Each number is 50 + 15 x the weight over its row's rms, rounded and kept within 0 to 99. Layers, rows and columns count from 0. The size before them is the row's rms in percent of the matrix's.

# up: layer 2 MLP up, 1024x256, rms 0.263, rows 27-53, columns 128-255
# down: layer 2 MLP down (transposed), 1024x256, rms 0.192, rows 27-53, columns 128-255
up27 095:60 51 39 47 52 04 49 47 65 14 62 54 43 76 73 66 53 28 52 22 32 61 38 60 32 71 37 51 77 64 54 57 53 48 67 50 75 34 89 50 58 54 46 49 79 42 37 55 39 59 30 54 61 33 55 26 44 57 37 66 26 98 32 57 51 54 39 44 62 55 30 53 39 76 59 52 60 58 79 41 63 46 19 40 41 61 69 34 57 52 41 30 65 26 41 62 50 36 44 64 37 49 61 40 31 58 42 52 55 71 70 77 24 89 81 41 41 44 30 51 79 62 20 47 45 50 52 44
down27 098:43 29 60 30 52 57 76 51 44 71 42 39 62 51 46 54 34 47 07 69 44 25 26 62 84 46 65 61 88 33 36 59 46 54 60 58 71 55 33 56 30 56 47 29 47 53 31 34 44 45 76 62 77 57 46 27 50 46 48 44 49 24 56 72 63 25 52 50 56 50 66 27 49 31 56 54 51 66 49 74 58 68 22 46 53 55 27 32 36 74 50 75 49 73 76 58 54 70 51 38 50 51 46 48 53 20 61 63 38 62 39 36 62 33 18 30 54 48 70 69 50 52 69 52 67 66 57 35
up28 097:54 66 59 07 62 37 59 62 43 80 62 59 17 52 66 54 52 58 56 60 08 45 73 83 34 46 48 18 51 44 68 61 44 72 54 43 44 37 29 99 37 60 71 42 53 67 73 34 57 50 61 42 48 72 27 47 39 51 64 42 43 49 64 58 52 50 74 26 59 49 48 77 32 27 51 58 47 63 44 45 37 17 31 45 49 34 32 34 40 36 43 59 72 54 63 67 48 59 10 59 76 49 60 13 29 64 54 31 60 57 57 43 44 56 24 55 56 65 49 50 28 64 57 38 36 37 67 31
down28 107:49 53 69 43 25 64 41 58 41 48 38 56 45 65 44 48 53 38 55 44 48 60 73 68 55 45 61 42 38 55 58 70 32 40 41 63 23 51 14 37 41 70 46 60 30 17 55 85 61 62 42 42 09 56 20 56 80 45 51 58 57 26 54 36 21 08 43 49 58 47 43 34 48 43 73 58 46 49 65 39 36 64 56 45 57 30 60 50 56 41 34 59 62 42 59 64 49 59 46 50 44 74 66 67 53 74 59 64 45 53 31 38 55 51 74 50 16 53 54 56 25 19 51 77 59 49 43 54
up29 097:51 71 57 49 59 48 45 71 15 63 39 50 56 47 62 63 48 55 61 42 54 74 51 31 61 63 79 48 44 70 48 47 63 47 43 54 64 49 68 30 63 32 56 16 31 33 42 53 51 36 55 46 83 62 61 58 33 44 43 49 46 71 50 57 39 60 84 37 56 58 53 59 57 55 38 38 42 44 39 70 29 43 76 67 50 45 56 96 91 45 76 42 40 52 64 35 41 43 58 56 32 51 42 28 61 16 16 41 19 74 37 47 69 31 70 54 56 61 44 51 42 38 64 49 32 70 63 54
down29 093:59 59 49 32 45 59 60 33 50 74 59 53 60 74 55 52 69 09 29 62 33 74 61 40 16 50 43 58 54 45 53 64 53 32 63 47 37 49 46 77 52 66 50 35 65 58 54 45 29 66 36 69 47 48 48 51 51 59 46 54 57 68 55 25 63 35 45 35 40 52 37 57 24 68 49 55 66 56 78 52 39 52 09 48 55 37 53 44 24 54 59 52 57 57 25 56 55 48 58 49 65 75 74 39 44 50 77 55 72 46 54 62 56 83 75 39 87 74 85 50 71 22 25 31 64 48 39 45
up30 097:31 54 59 45 34 52 47 35 65 69 54 53 51 74 40 53 44 46 40 56 52 53 60 63 73 34 77 62 25 87 40 41 57 45 60 60 05 63 60 35 69 50 53 72 56 43 46 75 51 29 40 34 48 28 59 71 73 33 70 50 53 36 49 28 52 60 53 34 57 70 51 45 60 59 59 61 56 54 43 60 50 77 32 45 47 48 45 58 48 44 39 67 58 84 64 46 39 36 73 54 63 57 52 54 61 71 65 31 38 37 59 62 58 11 55 38 69 52 55 35 68 33 61 60 60 57 38 59
down30 097:85 41 63 40 66 48 33 27 77 51 59 61 23 29 45 39 40 53 54 36 58 37 78 34 50 67 49 73 71 37 92 50 51 55 35 63 56 62 46 53 45 53 30 34 57 38 77 33 50 64 35 59 55 65 21 51 57 40 41 39 43 60 38 49 59 46 54 45 46 56 42 50 22 16 56 50 63 54 38 62 32 49 53 30 71 35 45 43 38 36 50 48 75 52 37 79 61 53 44 53 50 38 33 40 54 57 34 48 45 24 44 69 29 51 23 50 44 64 47 45 46 46 70 25 48 55 99 43
up31 091:47 46 60 63 51 34 66 52 80 44 55 38 76 45 47 23 54 42 44 54 08 28 43 22 64 43 54 71 25 32 42 33 58 41 62 53 36 79 45 34 18 60 34 47 50 68 86 44 57 34 70 51 48 81 44 70 46 36 28 52 48 59 32 60 59 64 43 46 58 48 56 51 14 49 43 55 38 36 57 51 37 77 37 45 56 49 20 58 58 54 45 62 45 31 53 72 64 42 41 44 53 52 55 21 34 48 50 45 48 57 60 45 39 29 47 79 47 83 55 60 60 64 67 43 65 51 42 55
down31 093:82 27 39 54 47 34 56 54 63 55 46 69 67 36 70 61 38 49 57 40 54 41 33 56 53 38 51 87 72 30 41 77 69 33 53 43 55 80 68 52 30 32 59 59 70 65 34 34 34 35 26 28 68 33 19 48 49 37 54 36 50 45 37 45 56 53 73 40 36 50 33 39 55 80 50 67 52 47 42 48 51 53 39 49 66 53 82 26 49 46 33 08 55 27 63 70 26 48 49 62 66 51 65 49 81 58 61 51 57 57 28 28 52 36 39 60 76 46 52 52 46 53 41 45 57 30 33 47
up32 097:34 44 45 52 44 75 49 49 48 63 53 53 36 59 53 48 53 67 55 64 51 58 45 36 31 42 43 51 47 58 40 50 59 54 67 42 66 72 49 55 38 43 42 18 61 80 38 49 38 53 61 82 76 37 37 84 42 51 66 49 61 65 69 34 48 54 55 59 49 51 44 79 45 70 71 48 39 60 64 55 32 31 82 53 26 57 62 36 45 33 24 33 50 37 55 49 37 60 39 47 59 58 23 48 46 53 50 63 52 62 40 50 50 63 55 55 67 50 77 25 45 53 33 43 50 56 45 59
down32 101:38 64 66 07 46 27 83 53 42 51 40 28 70 46 44 47 45 63 71 37 59 42 25 63 37 52 56 54 53 49 45 52 61 57 80 55 51 54 21 67 45 26 71 51 59 64 48 35 33 49 53 34 50 40 38 40 64 55 47 57 76 53 41 40 37 29 67 58 38 68 60 59 66 66 78 45 59 46 40 59 20 35 47 68 45 72 61 82 75 56 70 35 80 67 56 37 46 25 31 45 58 56 54 47 70 31 48 43 52 40 83 39 26 46 52 66 52 45 62 50 52 65 71 59 51 62 38 31
up33 103:77 55 65 69 28 42 41 64 55 59 82 53 29 76 39 65 79 43 31 67 39 56 63 49 25 32 49 46 73 49 25 31 70 53 56 35 42 31 55 43 36 52 46 36 57 48 60 43 63 59 79 25 48 52 92 35 43 24 34 66 47 67 36 47 76 52 33 58 49 39 34 57 66 47 53 40 76 47 49 63 49 39 72 47 65 58 25 25 38 60 25 37 52 35 29 66 37 76 55 74 60 77 15 36 59 44 46 45 40 71 76 35 40 42 50 34 46 74 59 45 47 39 40 36 50 42 28 90
down33 099:51 28 39 52 70 48 47 59 54 56 48 42 70 37 28 54 17 28 43 60 54 39 41 53 63 51 66 59 73 69 65 56 45 45 57 32 44 50 57 36 56 55 56 65 34 43 50 67 45 47 23 77 42 78 36 66 48 78 47 24 32 54 68 39 13 47 48 30 35 49 55 44 42 60 49 64 43 33 46 85 39 47 68 45 51 32 54 45 58 72 43 76 51 37 61 39 60 52 52 45 42 49 67 79 55 39 81 22 57 74 38 57 65 51 40 67 25 28 85 41 39 61 45 86 59 73 66 42
up34 096:52 62 90 61 76 32 61 53 59 34 45 30 37 74 63 37 65 70 26 64 57 41 50 64 49 12 31 50 56 52 11 35 44 39 62 57 58 48 52 48 54 51 28 38 39 57 58 66 42 50 34 39 58 50 45 62 62 49 67 55 50 61 55 62 61 68 40 65 23 51 78 49 55 47 61 47 65 57 49 66 46 55 21 28 57 33 53 43 52 61 64 32 68 54 19 58 54 58 32 56 38 50 16 50 81 57 42 72 48 58 85 26 41 47 39 55 71 15 81 33 33 69 51 30 60 50 36 55
down34 097:53 37 38 44 32 40 60 59 57 59 34 26 45 41 65 42 37 59 74 38 48 45 54 50 38 71 21 51 36 38 23 47 47 54 70 32 48 64 58 50 60 83 69 42 40 86 34 32 72 58 61 56 37 48 52 63 67 47 57 49 59 56 48 40 52 41 69 56 41 49 09 32 68 88 38 49 39 34 30 52 44 40 77 38 43 65 47 57 36 61 26 67 34 35 31 62 40 50 70 63 23 47 34 28 61 34 36 44 46 60 41 44 51 27 58 39 37 50 49 52 47 29 53 62 66 67 47 18
up35 111:64 32 34 40 44 28 52 44 36 31 20 49 49 43 51 32 57 27 49 57 54 78 68 59 62 62 54 41 65 43 47 29 62 56 48 64 18 42 46 41 26 43 79 71 49 49 69 42 34 56 55 55 35 78 25 16 59 50 38 33 66 39 71 69 62 33 67 32 39 64 53 46 56 39 55 36 57 64 50 35 57 31 63 49 51 23 37 52 42 60 49 40 40 64 64 30 53 53 35 49 36 44 53 51 54 55 44 61 28 61 49 43 55 47 67 51 78 76 32 40 32 39 41 62 48 23 62 65
down35 099:53 53 52 45 52 53 50 54 35 65 60 42 61 35 57 64 61 48 70 33 73 26 64 57 50 32 43 51 60 29 45 57 52 10 49 31 75 59 47 23 69 53 19 16 73 69 51 65 58 41 22 51 61 33 51 32 41 37 63 61 42 61 50 46 52 54 42 61 66 43 48 53 25 69 50 52 34 49 57 45 66 67 61 64 59 61 64 67 68 46 29 80 52 44 34 71 36 43 60 45 36 52 80 39 25 47 71 50 40 28 64 63 22 39 30 67 19 63 46 39 60 36 72 55 60 91 65 52
up36 101:61 76 61 39 41 40 54 41 37 59 05 37 37 34 62 44 36 47 47 36 78 38 37 32 43 40 54 56 53 50 31 83 25 51 61 19 60 56 49 42 33 54 38 74 65 47 35 65 18 48 69 68 44 46 24 62 59 40 69 55 48 56 52 36 79 37 37 31 58 76 71 46 59 59 35 47 41 60 46 65 53 32 69 50 57 64 42 39 40 68 33 44 46 38 40 27 38 39 40 67 60 52 69 65 63 69 49 69 22 60 69 31 17 28 63 50 49 47 73 45 23 52 48 47 74 29 73 54
down36 095:31 49 46 60 45 41 60 55 51 60 90 38 49 80 33 89 20 27 29 18 39 84 66 66 53 51 55 50 65 62 58 47 54 37 75 32 42 44 19 82 37 60 23 51 40 48 33 42 59 56 54 39 46 67 50 38 54 47 61 71 65 32 57 68 25 54 59 50 16 63 69 62 64 54 56 46 46 58 57 24 62 50 48 64 58 74 20 22 16 48 26 38 74 75 33 65 58 61 29 40 53 43 43 69 29 55 61 35 56 40 60 44 47 41 30 70 63 65 48 33 43 30 61 65 60 49 35 29
up37 103:52 63 65 65 51 50 46 54 55 54 52 49 40 45 69 33 50 59 61 62 40 58 39 36 50 41 39 67 72 33 77 12 53 39 33 49 52 31 59 35 60 67 66 50 54 40 39 31 56 85 56 54 67 55 56 50 65 45 56 39 53 65 78 67 37 48 34 41 56 43 30 67 61 67 51 26 52 43 64 37 29 55 48 41 34 49 56 12 34 16 37 18 41 47 41 28 46 47 70 61 37 23 21 57 49 35 44 52 65 82 59 34 69 69 53 69 40 50 52 57 54 40 41 71 66 44 55 41
down37 109:61 22 21 41 36 55 51 36 42 35 55 55 40 44 74 45 38 79 38 38 36 27 20 62 52 70 67 42 51 55 45 50 54 79 41 40 75 72 37 47 29 54 42 59 63 64 51 40 55 29 66 59 29 49 49 54 47 51 33 12 66 48 55 41 46 38 68 43 23 55 61 27 52 36 54 57 24 64 28 63 60 42 72 38 66 50 63 40 52 65 66 88 53 34 36 65 59 43 69 45 24 66 49 45 49 40 50 52 43 60 73 71 53 48 27 25 54 23 48 44 35 70 57 53 41 47 34 47
up38 107:41 34 58 28 62 52 59 19 57 34 56 41 57 59 57 45 61 46 25 63 73 07 30 70 73 31 52 33 49 62 45 68 52 72 56 76 40 49 58 55 51 59 43 12 41 39 75 40 50 58 45 30 37 44 45 52 30 64 43 52 43 81 53 45 34 73 60 52 37 71 34 47 35 67 53 63 64 71 68 46 70 46 39 27 12 48 50 52 67 40 51 53 63 30 39 61 48 67 45 39 71 69 49 74 70 36 32 41 41 50 81 52 54 55 66 36 53 44 55 53 60 73 25 41 60 68 66 43
down38 100:76 49 60 34 42 49 13 40 54 29 61 73 53 51 40 57 75 83 47 61 47 51 13 47 49 57 53 47 71 44 48 59 17 41 47 58 56 54 50 68 48 65 49 80 35 58 61 57 43 29 67 31 43 56 30 56 47 49 38 53 63 54 62 35 66 40 34 67 46 54 35 62 43 54 52 62 39 69 57 67 58 74 53 63 73 27 40 51 68 53 62 48 37 73 35 76 61 33 74 44 46 63 58 60 51 45 32 69 57 24 30 48 66 57 61 67 35 66 43 51 48 32 56 83 51 21 55 59
up39 123:77 62 18 33 41 53 66 55 47 55 34 37 51 38 38 57 48 39 59 44 55 65 15 48 44 35 76 40 76 68 56 62 87 46 47 49 35 36 52 42 26 46 43 55 66 59 71 19 48 39 81 17 42 54 37 41 32 45 36 59 59 67 56 53 45 42 49 39 69 69 31 60 84 56 48 69 59 29 51 70 72 79 45 68 71 49 57 63 51 47 46 68 30 58 78 14 57 46 67 50 39 35 50 57 55 50 62 63 60 63 50 39 69 15 64 66 58 33 71 85 32 38 52 73 65 54 64 30
down39 124:56 64 38 43 84 17 26 33 46 21 49 41 44 25 60 27 57 42 87 45 64 54 60 52 64 61 81 62 27 43 61 20 55 44 51 56 25 37 60 50 52 64 45 78 77 61 82 46 62 50 42 83 34 46 28 59 47 51 42 43 51 50 52 40 39 51 52 67 72 55 57 42 57 73 52 61 47 54 48 58 57 48 68 32 33 41 42 30 33 46 36 23 68 50 60 57 49 48 69 50 47 35 36 34 34 58 50 50 39 46 30 68 46 49 83 38 41 49 50 41 26 67 13 50 40 58 47 78
up40 090:56 52 41 62 48 53 72 52 47 33 55 38 37 31 41 56 33 60 67 41 48 82 58 38 65 39 54 65 57 05 35 28 38 41 54 55 22 41 76 50 67 20 54 46 73 48 69 38 76 48 51 75 51 48 33 48 56 42 53 51 59 74 25 50 22 43 57 55 70 57 49 25 74 67 47 44 43 60 42 31 33 50 30 56 27 61 42 50 09 48 59 46 88 38 54 45 64 51 58 52 28 27 70 39 38 55 42 54 47 21 42 50 65 41 73 30 32 46 35 23 30 55 45 51 32 34 62 36
down40 096:60 37 63 67 63 25 62 42 44 49 47 44 62 49 50 24 60 56 64 29 45 19 39 61 27 53 50 67 56 52 40 60 52 26 73 68 45 51 65 38 41 51 57 24 28 81 50 53 38 66 37 64 60 58 60 71 24 44 70 25 29 74 63 38 49 65 31 34 22 60 68 49 51 40 54 50 44 62 43 74 60 43 47 60 30 31 55 39 39 31 32 19 62 81 65 64 50 59 45 54 52 38 35 44 67 42 21 51 66 23 51 65 45 60 37 42 43 85 50 49 33 65 56 51 35 37 20 32
up41 099:48 48 51 18 56 47 40 34 67 48 65 57 43 36 40 58 35 58 62 39 33 43 44 47 61 38 55 70 36 27 78 38 51 31 72 39 43 77 39 46 34 55 81 47 55 53 26 39 83 49 75 67 63 64 40 51 46 42 44 62 56 76 37 51 54 45 49 56 60 26 54 62 50 65 49 71 53 34 60 31 48 48 57 57 67 58 64 38 53 51 53 15 49 49 43 54 35 19 67 54 35 45 78 56 52 36 38 58 52 06 52 45 46 10 30 31 58 46 36 40 54 60 74 62 84 52 40 43
down41 099:50 76 67 40 54 66 41 50 41 58 36 69 60 70 64 58 46 38 56 32 53 51 36 70 48 59 54 58 69 51 42 40 64 32 41 59 22 60 91 63 69 57 52 48 61 58 49 43 58 41 49 51 62 41 11 61 39 50 20 43 28 55 49 54 46 48 37 57 55 52 41 47 48 50 32 49 58 53 41 94 36 51 53 39 26 53 42 24 54 22 39 39 45 86 50 46 63 70 48 43 72 72 52 46 48 44 56 49 58 56 47 36 40 40 59 36 29 51 45 50 08 44 56 18 43 43 64 60
up42 095:19 32 44 73 42 52 56 73 52 58 40 05 50 71 35 36 34 53 34 40 66 95 46 36 36 63 40 28 54 39 70 57 50 38 58 69 50 62 58 29 58 61 30 48 40 62 70 35 67 53 55 71 69 64 41 68 33 57 78 33 68 46 37 65 61 35 55 48 40 59 35 69 32 88 33 61 14 56 41 71 53 39 48 77 57 50 61 37 34 56 36 32 48 72 50 24 53 47 42 40 64 42 54 59 41 67 71 32 45 76 51 48 39 39 48 68 49 51 67 48 37 40 41 56 55 51 52 60
down42 104:78 35 31 60 46 46 67 22 51 27 08 57 39 33 25 57 50 86 34 50 45 60 54 60 39 61 65 35 37 29 45 48 22 54 57 36 56 29 41 83 50 42 38 50 40 60 74 53 43 34 77 46 56 73 60 56 21 60 41 44 27 41 32 65 62 36 48 39 54 60 47 76 44 49 36 52 44 36 39 45 38 69 67 32 42 60 39 60 23 35 29 59 41 71 36 63 37 44 60 60 31 32 44 45 37 27 40 37 32 46 57 45 39 60 43 51 48 50 50 49 38 41 43 36 49 54 95 51
up43 101:33 43 41 49 64 65 49 48 40 39 66 32 37 31 39 30 43 51 70 62 33 55 56 20 54 47 20 58 61 26 36 95 58 56 66 66 49 60 26 44 51 80 38 50 43 65 42 47 69 47 51 71 62 40 33 41 59 65 48 14 62 63 40 60 52 34 14 70 46 37 64 49 25 33 51 66 38 76 52 54 60 58 52 52 52 40 66 38 48 37 56 48 50 63 39 41 46 92 48 62 33 15 66 66 25 18 60 56 52 40 55 78 53 60 50 41 64 48 80 38 69 48 80 46 27 49 26 53
down43 098:56 66 50 78 68 34 60 38 52 94 36 66 38 42 67 58 70 38 45 67 49 43 35 59 49 63 70 56 62 51 59 57 52 51 23 60 56 51 51 40 14 34 70 44 85 47 69 40 65 40 59 11 41 62 80 30 48 76 43 40 59 56 37 34 64 63 58 53 28 50 37 73 34 51 17 20 60 29 49 30 35 51 36 50 33 65 56 59 61 30 67 55 52 49 48 60 44 68 54 54 51 56 52 19 25 37 53 52 45 58 76 38 51 40 56 50 72 74 02 34 65 47 34 48 58 44 54 39
up44 095:42 68 55 60 65 44 46 43 42 37 73 38 54 56 41 48 27 55 45 84 49 72 65 63 68 55 44 63 39 53 46 75 40 54 29 64 42 21 42 47 49 41 49 47 33 53 52 36 62 21 43 58 76 65 69 63 48 55 32 57 77 27 70 32 52 75 43 64 82 73 70 03 65 46 36 40 74 59 57 42 29 61 48 42 42 55 57 67 60 63 48 47 43 54 30 00 51 74 63 32 55 56 60 54 62 73 51 13 70 29 57 59 44 31 78 60 22 55 44 64 59 43 65 30 57 44 40 55
down44 102:59 67 64 60 72 33 39 63 78 63 25 86 56 57 49 41 77 50 50 33 48 40 43 53 34 26 63 33 34 47 65 65 33 34 38 34 59 66 39 45 69 57 59 55 53 29 37 59 40 53 47 70 70 18 22 46 31 46 55 62 50 49 54 50 23 64 30 59 50 51 57 45 22 72 61 67 42 20 61 65 48 11 52 35 56 61 81 40 40 46 23 63 60 49 57 61 10 53 44 59 60 62 64 41 49 30 45 42 39 36 52 39 32 65 40 67 54 61 29 38 31 72 25 38 44 44 42 60
up45 093:34 62 58 32 45 54 62 54 69 52 44 61 55 52 51 48 23 59 16 68 63 58 40 39 55 41 89 46 46 77 54 45 47 66 48 32 52 43 20 64 69 40 79 25 39 63 54 50 44 44 61 19 27 44 43 43 44 44 61 23 17 54 74 30 20 39 58 61 42 54 48 79 58 59 58 46 52 26 38 50 67 60 92 73 48 32 41 49 59 61 62 49 26 35 57 26 36 45 59 47 53 37 42 46 54 23 56 66 36 41 40 53 51 26 41 65 40 59 59 52 36 38 28 49 33 16 42 42
down45 100:37 61 52 67 66 38 47 47 51 45 36 42 36 58 38 31 72 41 73 55 52 33 75 51 55 74 56 25 23 52 59 09 31 37 73 62 78 44 56 35 43 61 34 61 70 47 57 63 66 51 54 71 28 29 36 47 42 47 65 41 66 28 53 54 54 64 64 64 46 56 39 53 29 84 55 27 44 51 55 72 54 43 60 64 39 74 23 38 65 44 69 39 73 73 49 52 54 35 40 58 87 50 55 80 57 52 42 49 47 56 16 58 35 48 54 45 65 51 08 58 35 68 72 49 72 55 42 71
up46 091:46 57 36 51 64 44 54 53 69 55 41 28 44 74 21 52 70 52 59 65 67 39 62 43 63 67 53 47 67 76 75 49 14 32 38 66 41 20 31 73 65 64 52 54 20 50 64 50 48 53 50 31 59 46 48 48 43 54 79 38 65 10 36 61 35 34 38 40 35 67 45 67 71 68 61 52 47 44 69 81 55 53 34 52 48 39 43 81 37 44 44 32 11 35 28 68 64 80 20 66 43 28 54 62 30 32 47 55 65 28 77 29 61 89 52 64 42 64 56 56 55 52 25 66 48 33 48 66
down46 090:64 58 51 44 41 47 49 52 51 64 46 44 48 44 51 45 60 53 27 54 46 53 71 49 45 82 56 70 33 43 69 73 77 68 35 13 28 53 49 25 54 61 41 34 35 42 22 24 57 65 29 88 47 46 35 32 50 45 39 50 44 74 47 36 31 43 41 65 10 42 51 31 32 29 56 50 58 44 34 53 49 49 62 77 64 42 46 41 91 49 45 55 52 53 51 42 36 22 64 33 43 41 44 37 33 48 43 79 35 59 40 71 70 53 46 25 62 27 48 66 60 85 52 73 65 54 38 34
up47 098:42 41 88 42 46 60 69 83 51 57 54 74 67 32 53 33 28 45 53 73 68 43 55 40 35 81 23 72 39 72 54 29 49 56 66 44 76 60 56 43 54 64 59 65 47 76 32 69 48 50 42 61 40 41 50 44 53 64 83 27 56 37 54 64 66 41 55 55 74 30 73 52 38 40 67 83 31 58 38 46 49 71 43 37 29 31 59 35 50 65 53 49 41 38 40 67 46 37 50 45 70 67 46 52 50 59 84 72 50 29 54 52 43 45 47 28 64 45 58 46 52 35 42 51 49 26 12 68
down47 109:56 51 53 28 84 62 42 64 50 70 42 42 69 38 55 41 39 40 39 39 29 43 70 37 78 83 54 87 70 45 32 57 65 60 22 70 56 65 67 26 67 47 57 42 48 58 48 27 45 55 43 76 68 58 45 61 71 40 52 47 51 43 76 58 36 48 69 29 59 54 55 64 53 62 75 55 47 57 32 74 65 14 60 28 68 22 33 50 89 42 25 54 60 53 28 48 60 61 43 54 46 52 64 36 49 47 53 43 57 35 39 65 50 37 56 54 46 61 36 30 46 40 54 46 26 43 13 46
up48 103:32 44 29 40 53 63 57 45 56 57 29 70 66 46 46 67 51 66 44 44 38 35 58 47 84 41 57 44 65 64 54 43 72 22 55 86 35 34 59 44 46 46 34 73 47 16 26 46 26 45 38 53 25 41 51 62 43 67 66 59 47 42 44 57 43 33 53 59 80 59 64 34 76 73 35 40 36 42 60 66 47 87 60 69 55 67 52 69 61 44 58 46 49 39 56 31 60 36 59 67 40 53 45 63 40 54 38 56 44 38 52 36 35 34 55 46 44 33 58 49 38 73 52 49 47 79 43 61
down48 111:47 24 20 68 49 31 47 64 53 25 64 45 37 52 51 57 31 47 50 57 66 57 67 42 50 61 34 75 45 51 60 69 34 30 41 07 38 48 74 58 61 60 46 72 33 50 42 40 46 50 51 55 29 50 31 61 60 35 44 25 44 63 67 61 49 64 39 66 75 45 37 57 72 77 44 58 55 51 57 68 36 35 46 49 64 43 52 61 66 80 65 30 61 45 79 56 57 56 45 18 67 69 43 48 33 40 53 67 67 62 29 79 58 63 22 56 45 50 70 55 49 54 75 45 58 50 69 58
up49 096:34 53 55 50 36 49 53 14 55 54 31 65 74 63 50 55 82 48 46 70 24 70 66 44 81 72 75 45 52 47 54 14 29 42 49 72 40 54 72 40 53 27 48 45 50 62 53 42 48 58 55 42 48 54 62 60 46 47 43 28 62 69 72 58 66 31 39 31 46 41 59 77 61 66 22 53 52 52 46 52 35 37 77 57 31 51 64 48 53 44 25 53 49 51 60 62 48 50 44 39 50 67 39 73 59 19 35 43 49 57 49 30 56 13 22 50 73 52 53 46 65 39 16 64 47 25 39 54
down49 103:39 48 55 52 29 67 60 62 45 28 16 70 33 27 32 51 51 77 61 48 53 57 27 39 40 70 39 52 46 44 41 57 59 51 36 39 48 15 73 60 52 42 83 37 50 37 59 56 39 55 46 63 42 44 43 38 30 70 60 71 60 66 75 54 52 40 52 78 74 46 45 71 44 52 29 43 37 46 42 53 50 66 54 45 38 22 50 83 71 53 83 53 48 63 41 68 54 56 44 72 57 74 56 61 44 63 55 59 21 53 49 44 56 56 25 62 48 65 54 46 48 52 70 45 51 57 63 47
up50 099:35 18 68 66 42 59 87 49 51 45 41 40 59 34 51 49 22 77 56 52 48 60 62 51 69 85 52 46 31 30 48 52 41 32 54 78 38 53 71 21 81 41 59 57 29 62 56 22 57 55 48 34 47 69 58 34 26 28 62 58 58 53 48 74 73 60 66 87 48 61 40 29 61 58 57 23 32 56 49 53 52 29 59 64 76 57 41 63 43 76 32 38 43 63 43 49 41 48 37 63 67 50 59 54 37 32 53 36 60 66 46 91 39 39 43 66 41 71 46 66 55 45 38 37 37 37 73 42
down50 106:29 34 48 32 42 54 44 66 62 32 55 55 69 34 49 53 65 45 52 63 30 51 48 42 67 62 56 74 13 52 59 22 56 28 59 56 62 46 79 57 26 43 52 47 42 43 62 56 29 70 66 40 52 51 59 50 44 53 71 45 45 52 79 38 46 49 54 35 70 62 58 57 66 45 47 53 62 53 52 33 36 51 56 52 26 52 66 72 50 65 72 28 50 14 42 27 56 54 37 46 29 05 44 27 36 56 61 33 41 43 33 35 74 24 32 42 65 56 64 59 41 33 59 60 43 74 45 37
up51 097:58 47 56 38 46 31 69 45 59 48 34 54 36 67 31 60 42 57 74 58 35 64 43 44 30 62 27 56 54 60 47 43 41 50 17 47 49 19 47 60 57 26 60 49 79 53 36 26 60 72 58 41 50 50 73 21 28 52 63 47 39 29 33 49 47 62 52 43 67 45 46 41 45 52 68 18 73 42 33 35 45 69 22 50 53 67 34 56 44 55 74 33 27 34 46 82 41 55 58 32 50 27 53 60 63 57 35 65 34 56 60 72 51 20 63 32 23 40 63 48 59 46 39 36 61 67 52 67
down51 098:79 24 24 45 54 42 52 60 59 65 39 65 68 55 38 05 43 51 36 48 36 49 08 34 70 37 44 42 56 60 63 49 44 43 63 72 57 43 32 44 41 38 58 41 45 42 83 77 65 47 42 71 30 58 40 55 40 46 56 47 46 33 32 24 64 69 42 45 74 73 38 44 35 30 44 39 40 48 41 28 33 48 51 56 77 41 55 39 70 39 76 53 79 41 27 42 30 43 31 30 43 65 55 42 48 57 81 45 65 68 47 57 29 87 53 69 53 66 38 53 53 35 69 36 58 22 44 31
up52 097:53 57 61 33 24 33 76 58 56 44 33 58 74 25 78 42 58 49 25 32 22 28 58 39 55 44 47 38 35 38 60 63 44 55 42 44 69 60 60 48 33 50 58 49 19 84 34 22 42 40 42 39 53 57 65 58 38 68 59 79 54 76 49 39 29 65 77 49 27 36 49 49 20 48 30 51 13 52 06 59 30 49 77 36 60 53 53 69 51 70 43 51 40 55 49 57 62 29 45 46 64 39 44 53 61 54 61 58 52 38 70 56 50 62 50 14 58 58 79 45 47 48 20 18 71 51 66 73
down52 104:43 39 53 33 45 43 60 42 41 68 15 45 32 44 49 67 26 24 70 54 50 54 52 20 56 54 42 45 73 70 46 57 40 18 54 47 43 60 59 58 81 43 55 36 44 45 71 72 44 40 25 51 05 51 44 74 59 49 56 45 56 46 58 32 29 15 56 61 48 57 67 60 46 76 54 54 42 54 63 49 50 61 36 60 34 36 59 50 49 63 60 42 51 70 48 61 61 75 29 79 50 64 45 48 64 88 53 30 49 44 48 51 67 69 65 59 25 51 51 68 68 66 61 31 45 67 70 42
up53 093:64 61 31 72 51 56 29 30 41 71 57 65 56 47 36 54 65 56 48 51 57 71 55 37 62 48 28 57 30 67 67 58 45 67 36 59 58 53 35 60 57 51 54 59 57 61 50 44 35 42 42 59 45 51 29 70 34 27 31 61 33 23 52 61 34 54 41 51 82 63 75 54 40 43 42 39 68 65 55 35 56 23 38 54 39 49 50 48 60 51 38 21 55 45 44 16 40 50 40 70 31 53 75 59 60 60 78 61 55 25 46 63 46 53 48 39 37 59 13 71 53 37 51 59 62 45 29 44
down53 098:62 46 56 59 22 24 53 45 33 76 48 56 42 44 42 64 57 55 45 65 54 36 14 40 42 77 53 59 63 33 55 39 67 49 38 26 61 50 41 70 55 43 52 55 62 57 36 38 57 45 41 59 53 54 58 53 46 68 57 75 64 84 64 24 54 71 66 64 62 71 53 44 41 73 64 66 65 64 51 56 82 42 56 68 70 71 62 40 40 33 29 34 55 05 40 89 60 39 11 24 43 53 57 57 59 44 44 42 54 63 62 39 51 55 49 30 79 53 54 42 50 69 44 57 69 42 70 10